Weights of a small transformer language model.
Architecture: RMSNorm before each block, biases, untied embeddings, normalized queries and keys, some layers without attention, local attention windows, exclusive self-attention, value embeddings, hashed n-gram embeddings, a smear gate, skips across layers, LayerScale, capped logits.
Each number is 200 + 40 x the weight over its row's rms, rounded and kept within 0 to 999. Layers, rows and columns count from 0. The size before them is the row's rms in percent of the matrix's.

# layer 3 MLP up, 768x192, rms 0.169, rows 199-232, columns 96-191
092,179,223,117,186,268,182,159,186,208,208,249,265,217,179,177,238,206,222,159,226,258,208,222,200,193,316,220,202,201,219,215,150,147,141,207,211,235,177,157,156,184,200,192,179,107,292,236,227,157,193,249,166,192,263,256,252,140,194,135,151,178,199,221,190,221,154,215,180,274,193,170,206,266,223,218,214,276,201,157,180,187,269,181,263,152,219,251,221,201,244,226,145,216,142,205,207
095,241,210,212,139,263,231,201,234,233,173,200,158,243,245,194,158,208,192,106,208,262,257,124,136,157,239,285,150,255,148,112,157,224,281,148,289,223,190,182,144,236,165,194,179,172,193,209,204,248,224,183,178,197,202,267,183,219,175,214,161,188,142,206,190,164,269,238,192,188,192,148,164,186,158,185,196,222,185,200,191,172,187,195,257,191,216,224,216,264,163,170,271,193,162,242,156
102,231,232,257,192,138,156,209,221,119,228,187,208,168,241,235,161,147,143,218,219,270,239,137,215,146,193,155,233,334,198,190,220,134,229,197,190,185,212,205,214,106,160,196,188,157,213,251,246,142,202,181,227,222,148,242,255,165,186,176,249,244,281,256,176,196,192,240,243,207,176,204,208,192,170,199,198,191,170,192,223,175,249,266,230,136,184,249,270,172,181,144,174,263,166,155,158
111,248,208,170,184,233,251,133,185,173,211,191,191,198,209,165,181,128,111,136,193,255,236,200,129,195,185,228,209,205,192,215,197,205,193,164,204,202,238,116,223,204,218,243,183,206,231,199,245,247,210,263,117,236,204,203,185,156,212,166,145,209,189,122,173,208,208,236,209,280,228,243,142,226,151,197,200,289,239,235,141,166,270,261,200,208,100,225,226,192,205,158,222,171,199,209,166
091,169,191,180,252,163,159,225,278,172,205,170,178,237,271,149,253,247,206,228,254,205,193,188,193,198,225,285,147,263,150,215,203,191,166,211,218,224,180,206,72,206,205,201,149,164,168,230,192,167,243,209,157,158,121,250,179,191,168,242,264,223,203,127,261,217,282,301,176,222,185,136,201,229,248,174,307,192,186,176,199,269,195,282,239,157,240,234,240,223,207,178,293,180,175,200,171
100,219,256,164,199,256,227,175,154,218,197,206,244,237,189,152,249,168,182,192,173,192,162,242,202,213,172,250,163,213,210,256,205,196,254,209,237,207,188,209,165,207,256,193,120,155,211,217,194,238,230,248,165,164,224,177,218,208,253,225,164,194,223,236,207,245,156,209,173,170,237,211,172,290,184,194,231,234,224,134,129,289,359,183,196,139,131,235,227,155,204,179,122,241,134,253,175
090,250,214,176,228,253,195,188,174,133,196,200,253,250,302,198,173,265,133,160,194,234,132,149,187,200,230,187,187,253,204,162,211,125,247,163,223,101,223,285,163,242,154,261,181,159,243,138,167,211,251,230,91,213,232,167,208,195,167,281,201,198,132,182,152,212,206,262,222,97,209,208,245,232,205,189,223,210,192,181,141,209,236,228,236,99,123,224,152,224,158,249,178,182,191,281,275
090,211,212,226,158,146,145,267,181,262,214,190,243,186,193,137,169,248,83,203,196,161,183,146,195,174,259,199,171,156,256,182,205,261,209,224,190,260,165,160,202,199,177,220,230,237,189,193,161,192,167,235,255,179,224,165,230,230,240,161,202,238,224,164,241,194,245,214,157,202,205,244,143,194,309,249,196,207,218,218,225,236,223,215,149,233,153,226,192,210,265,168,189,147,265,232,229
103,291,212,214,156,216,115,168,247,198,189,223,228,178,199,164,188,178,184,230,150,223,209,203,167,186,199,176,188,190,209,239,231,237,236,73,240,139,222,206,201,224,151,200,253,178,176,171,234,168,210,197,131,140,133,204,231,224,210,243,163,300,200,184,220,224,250,252,291,270,203,189,158,245,230,197,259,219,228,201,205,189,222,215,257,204,198,237,250,248,171,260,173,164,134,184,189
098,245,135,205,218,224,154,159,242,189,148,177,207,188,205,104,226,262,124,197,200,201,177,138,206,176,292,137,231,238,156,189,268,210,226,183,166,236,163,230,220,182,209,142,206,168,170,172,242,204,222,231,171,177,203,119,216,209,250,163,184,184,225,156,164,223,187,302,231,228,220,218,132,332,162,158,281,233,208,239,164,214,217,206,269,251,136,219,242,209,256,275,131,206,150,227,202
098,208,200,139,162,304,196,172,222,165,172,192,180,216,182,159,186,159,122,236,182,191,253,252,153,205,239,258,192,182,254,181,171,241,204,174,231,143,246,166,176,183,133,133,180,195,176,201,212,208,223,219,233,251,202,236,237,229,181,82,155,223,235,229,229,218,228,209,169,213,202,185,202,214,185,219,209,201,168,158,178,205,197,205,243,209,163,173,172,200,175,175,197,171,135,246,188
103,211,266,185,113,197,252,220,276,134,203,212,183,173,144,125,246,233,222,122,205,210,161,196,195,191,263,294,208,280,185,209,213,244,270,199,198,275,184,232,178,238,176,157,256,195,246,183,204,267,237,219,188,152,241,204,203,168,228,183,156,157,237,166,236,209,172,184,172,242,220,197,208,224,184,111,210,220,253,240,67,237,266,252,201,145,227,286,301,154,245,214,217,217,229,188,214
090,193,150,251,107,259,232,237,208,147,201,210,152,172,189,213,200,122,209,183,295,226,191,148,165,189,180,247,174,244,222,245,261,197,222,189,200,170,158,173,216,190,232,230,208,130,283,299,187,210,239,207,207,132,199,168,177,158,284,217,152,143,251,207,181,221,175,227,129,165,229,193,154,203,239,113,236,219,253,193,133,205,214,206,187,191,183,247,228,154,177,258,171,255,235,198,158
083,229,172,204,215,183,198,145,250,185,129,230,235,174,162,166,246,198,180,172,219,206,173,217,219,223,196,223,197,252,178,304,173,239,238,228,263,287,162,253,259,203,190,142,148,237,189,218,240,226,243,215,137,109,200,196,260,298,150,121,198,236,258,206,188,269,223,152,224,166,163,214,191,268,207,220,274,230,180,222,241,193,227,153,240,220,158,196,179,208,216,227,170,171,177,191,181
092,220,222,158,183,163,138,154,199,180,179,134,288,212,277,262,233,232,146,147,213,269,153,234,217,218,251,256,195,231,205,172,129,211,213,162,254,179,185,186,195,223,141,209,149,131,197,199,173,212,150,168,142,194,198,212,246,265,190,197,206,196,248,214,243,217,154,267,152,225,195,185,196,232,216,214,241,190,106,170,173,236,226,165,149,258,230,269,177,173,253,214,230,95,158,223,196
107,228,203,232,199,219,203,187,200,166,135,241,225,190,212,165,288,201,160,131,181,225,246,216,174,132,180,169,154,233,256,213,191,224,227,202,180,194,148,172,227,178,190,205,199,246,215,166,249,150,159,260,235,210,171,202,223,234,209,198,230,270,226,199,251,216,177,202,246,220,239,178,193,238,135,200,157,226,211,187,211,306,177,234,157,192,197,199,203,269,165,232,226,157,194,140,258
096,215,201,225,157,256,160,244,188,168,223,250,198,125,178,226,263,215,208,217,215,300,249,217,151,181,213,181,213,219,226,228,183,216,221,162,176,137,177,161,196,135,236,250,161,165,168,162,176,196,189,197,146,156,183,193,224,177,180,189,119,138,182,242,215,198,224,202,262,190,200,129,206,211,200,167,169,237,168,199,147,212,177,180,212,143,144,256,232,214,199,161,202,193,248,212,263
114,245,163,163,261,191,240,160,250,186,164,238,230,148,239,164,246,178,150,193,207,283,197,285,189,143,201,232,166,213,188,175,316,142,213,210,220,211,169,169,245,223,155,214,198,171,235,155,211,274,257,186,169,153,149,161,255,189,261,208,190,190,195,113,241,236,208,175,223,189,264,103,155,209,186,222,217,287,183,204,205,248,221,245,180,183,173,219,232,243,143,151,132,169,224,185,175
101,224,215,215,206,237,122,212,249,158,189,204,218,191,245,219,196,219,191,156,252,204,274,199,176,173,104,228,223,248,239,174,227,170,164,203,265,260,151,203,147,220,175,220,286,201,218,232,205,236,275,153,145,155,162,193,155,200,189,181,202,171,219,204,297,203,174,161,201,219,169,138,191,265,135,231,273,232,157,139,177,228,246,193,157,156,164,214,268,162,177,130,143,156,200,163,230
099,174,171,188,194,262,214,158,229,120,130,195,269,223,202,141,234,148,251,202,239,207,234,159,171,165,230,224,203,243,247,197,158,235,145,216,209,218,258,228,252,144,246,149,178,181,192,218,205,180,240,305,172,207,198,242,249,176,187,227,201,184,167,138,243,212,157,211,156,161,246,154,203,232,113,174,170,207,213,203,124,141,256,196,172,193,218,268,230,216,174,207,159,241,251,178,151
105,169,147,217,171,198,177,171,263,191,119,172,159,266,203,193,221,198,154,195,190,210,236,205,229,159,265,186,139,267,266,294,170,253,208,157,201,223,247,237,235,195,212,194,241,171,197,219,229,186,188,269,141,165,206,179,259,163,129,209,173,184,237,200,286,254,252,279,205,194,244,185,144,214,181,139,250,222,152,219,255,149,237,192,198,173,137,217,174,207,164,242,237,200,192,179,216
096,164,162,178,211,221,233,259,195,192,175,138,272,137,250,151,228,177,216,183,206,204,235,221,174,169,224,253,153,278,212,226,157,230,267,131,237,247,184,143,136,225,195,243,181,222,160,182,181,174,214,246,139,187,205,189,219,183,210,207,199,192,199,196,185,210,164,242,186,89,239,224,178,193,217,164,238,194,171,177,145,182,209,183,190,168,225,272,159,262,198,241,153,309,207,125,135
108,206,206,221,272,195,140,145,275,207,187,220,207,180,144,180,233,199,138,223,303,233,264,181,261,217,227,228,178,226,205,195,191,260,231,214,278,196,221,278,228,191,169,174,194,112,206,209,209,160,224,215,142,181,214,186,177,198,191,196,182,229,189,208,236,231,169,200,238,193,216,174,223,219,188,98,206,165,208,187,196,229,223,230,159,189,158,198,239,225,259,235,207,256,68,229,209
091,207,215,200,156,167,230,154,234,196,155,204,190,224,246,176,227,189,227,208,166,187,203,231,185,218,219,228,164,222,220,175,233,218,175,152,181,226,209,212,258,191,221,271,213,207,215,214,257,226,206,253,150,167,232,177,236,163,208,279,181,227,200,246,190,146,206,284,141,195,273,176,139,275,206,170,234,312,164,256,148,205,221,246,337,251,191,213,246,244,213,275,199,176,156,240,215
107,159,163,261,234,274,162,226,319,251,117,298,256,181,213,161,194,234,123,110,207,202,198,179,180,131,249,224,160,204,200,188,229,150,174,98,200,202,210,255,212,156,187,249,208,226,257,184,178,208,246,217,215,198,172,171,223,215,149,199,133,160,276,198,220,207,160,211,162,177,204,128,168,187,189,60,219,253,210,207,204,228,233,165,247,185,168,161,172,208,212,225,109,150,195,204,234
105,294,166,222,227,208,210,253,274,153,158,137,169,180,147,187,180,201,173,225,174,260,195,185,185,153,191,283,183,228,219,226,305,207,250,139,249,198,188,207,165,146,242,172,205,172,158,176,203,278,223,249,221,159,192,240,201,215,213,187,197,234,206,180,203,237,275,267,232,310,223,259,139,247,205,199,233,198,170,200,92,257,258,204,275,242,164,205,165,180,141,201,170,174,191,191,231
095,179,133,245,171,183,181,264,193,195,186,309,227,187,171,147,177,291,127,216,206,240,272,169,149,140,198,253,154,236,237,157,196,242,183,144,206,183,239,166,194,176,197,200,306,209,191,270,202,139,201,193,115,107,174,206,243,250,115,172,246,182,190,231,210,224,199,179,192,222,205,186,118,223,182,238,235,249,177,228,193,150,308,234,255,150,246,197,297,177,228,216,197,167,181,227,294
104,232,161,174,213,211,288,227,253,215,181,133,130,184,151,205,248,157,155,224,200,196,176,205,178,165,274,228,215,215,198,219,168,226,209,204,235,179,220,228,215,131,163,216,155,134,239,258,284,251,329,359,168,163,222,255,226,281,219,260,236,138,227,221,320,221,123,299,186,201,221,163,167,200,201,197,192,206,200,178,162,218,187,209,218,220,172,153,310,192,255,230,145,269,217,189,189
102,163,161,142,128,171,214,236,206,170,184,236,223,159,244,197,200,167,227,222,166,244,189,196,231,264,215,221,236,210,266,173,211,180,206,185,232,226,181,264,186,309,192,219,189,246,172,193,183,210,240,176,181,161,189,187,243,220,166,303,161,153,232,231,250,216,188,212,247,231,205,167,226,271,136,206,219,140,160,157,188,196,232,219,209,123,216,254,191,202,222,146,138,182,235,197,168
104,237,279,170,147,181,178,279,223,193,143,176,205,207,215,207,230,219,151,160,157,209,203,230,204,233,201,250,190,241,264,206,187,204,225,84,178,129,185,165,165,266,147,202,175,214,157,266,163,246,250,199,174,158,203,225,221,199,210,172,178,218,234,199,149,209,236,287,219,216,167,206,229,304,132,186,240,255,233,202,115,128,229,192,271,113,175,188,214,182,131,226,186,175,198,174,225
095,175,177,198,225,224,193,221,266,130,141,153,181,224,244,200,192,178,204,234,224,173,204,244,227,231,233,230,196,224,243,258,214,166,221,215,255,215,293,171,256,223,184,239,95,224,174,210,205,216,238,264,221,271,171,196,268,190,173,213,155,180,237,278,219,200,126,225,180,188,260,242,183,200,180,163,188,174,207,215,147,173,225,245,221,181,177,250,235,202,260,251,151,186,147,264,179
102,281,185,218,132,234,147,144,159,136,135,215,140,221,144,217,135,184,133,229,256,188,212,183,210,192,221,200,236,236,199,253,232,159,217,217,191,180,206,158,218,138,221,181,238,228,168,212,300,145,317,212,208,132,142,236,199,186,172,186,228,280,193,213,220,271,272,173,173,168,235,142,182,176,209,148,180,186,201,195,127,203,191,177,206,197,176,238,134,210,229,219,225,196,260,189,187
098,271,234,271,195,261,228,253,197,177,170,180,174,192,159,203,213,166,196,199,218,242,210,186,213,132,308,159,180,219,151,239,184,182,162,219,174,142,167,215,202,157,196,255,234,187,129,181,235,203,236,158,212,124,188,155,259,243,206,160,139,222,185,175,257,222,226,236,204,231,291,145,154,296,137,222,149,261,159,217,157,231,267,170,278,222,174,323,167,224,226,227,178,126,203,225,203
113,216,206,256,264,242,190,216,228,174,88,243,215,148,281,180,209,232,200,180,237,185,208,243,187,171,203,174,136,212,247,281,156,220,177,149,231,273,188,233,221,211,180,109,213,215,200,239,239,268,226,251,198,171,159,218,213,166,159,145,229,175,169,230,244,224,270,195,103,210,248,226,178,202,192,153,201,247,212,209,273,241,257,213,238,183,187,283,150,204,261,258,155,202,158,223,243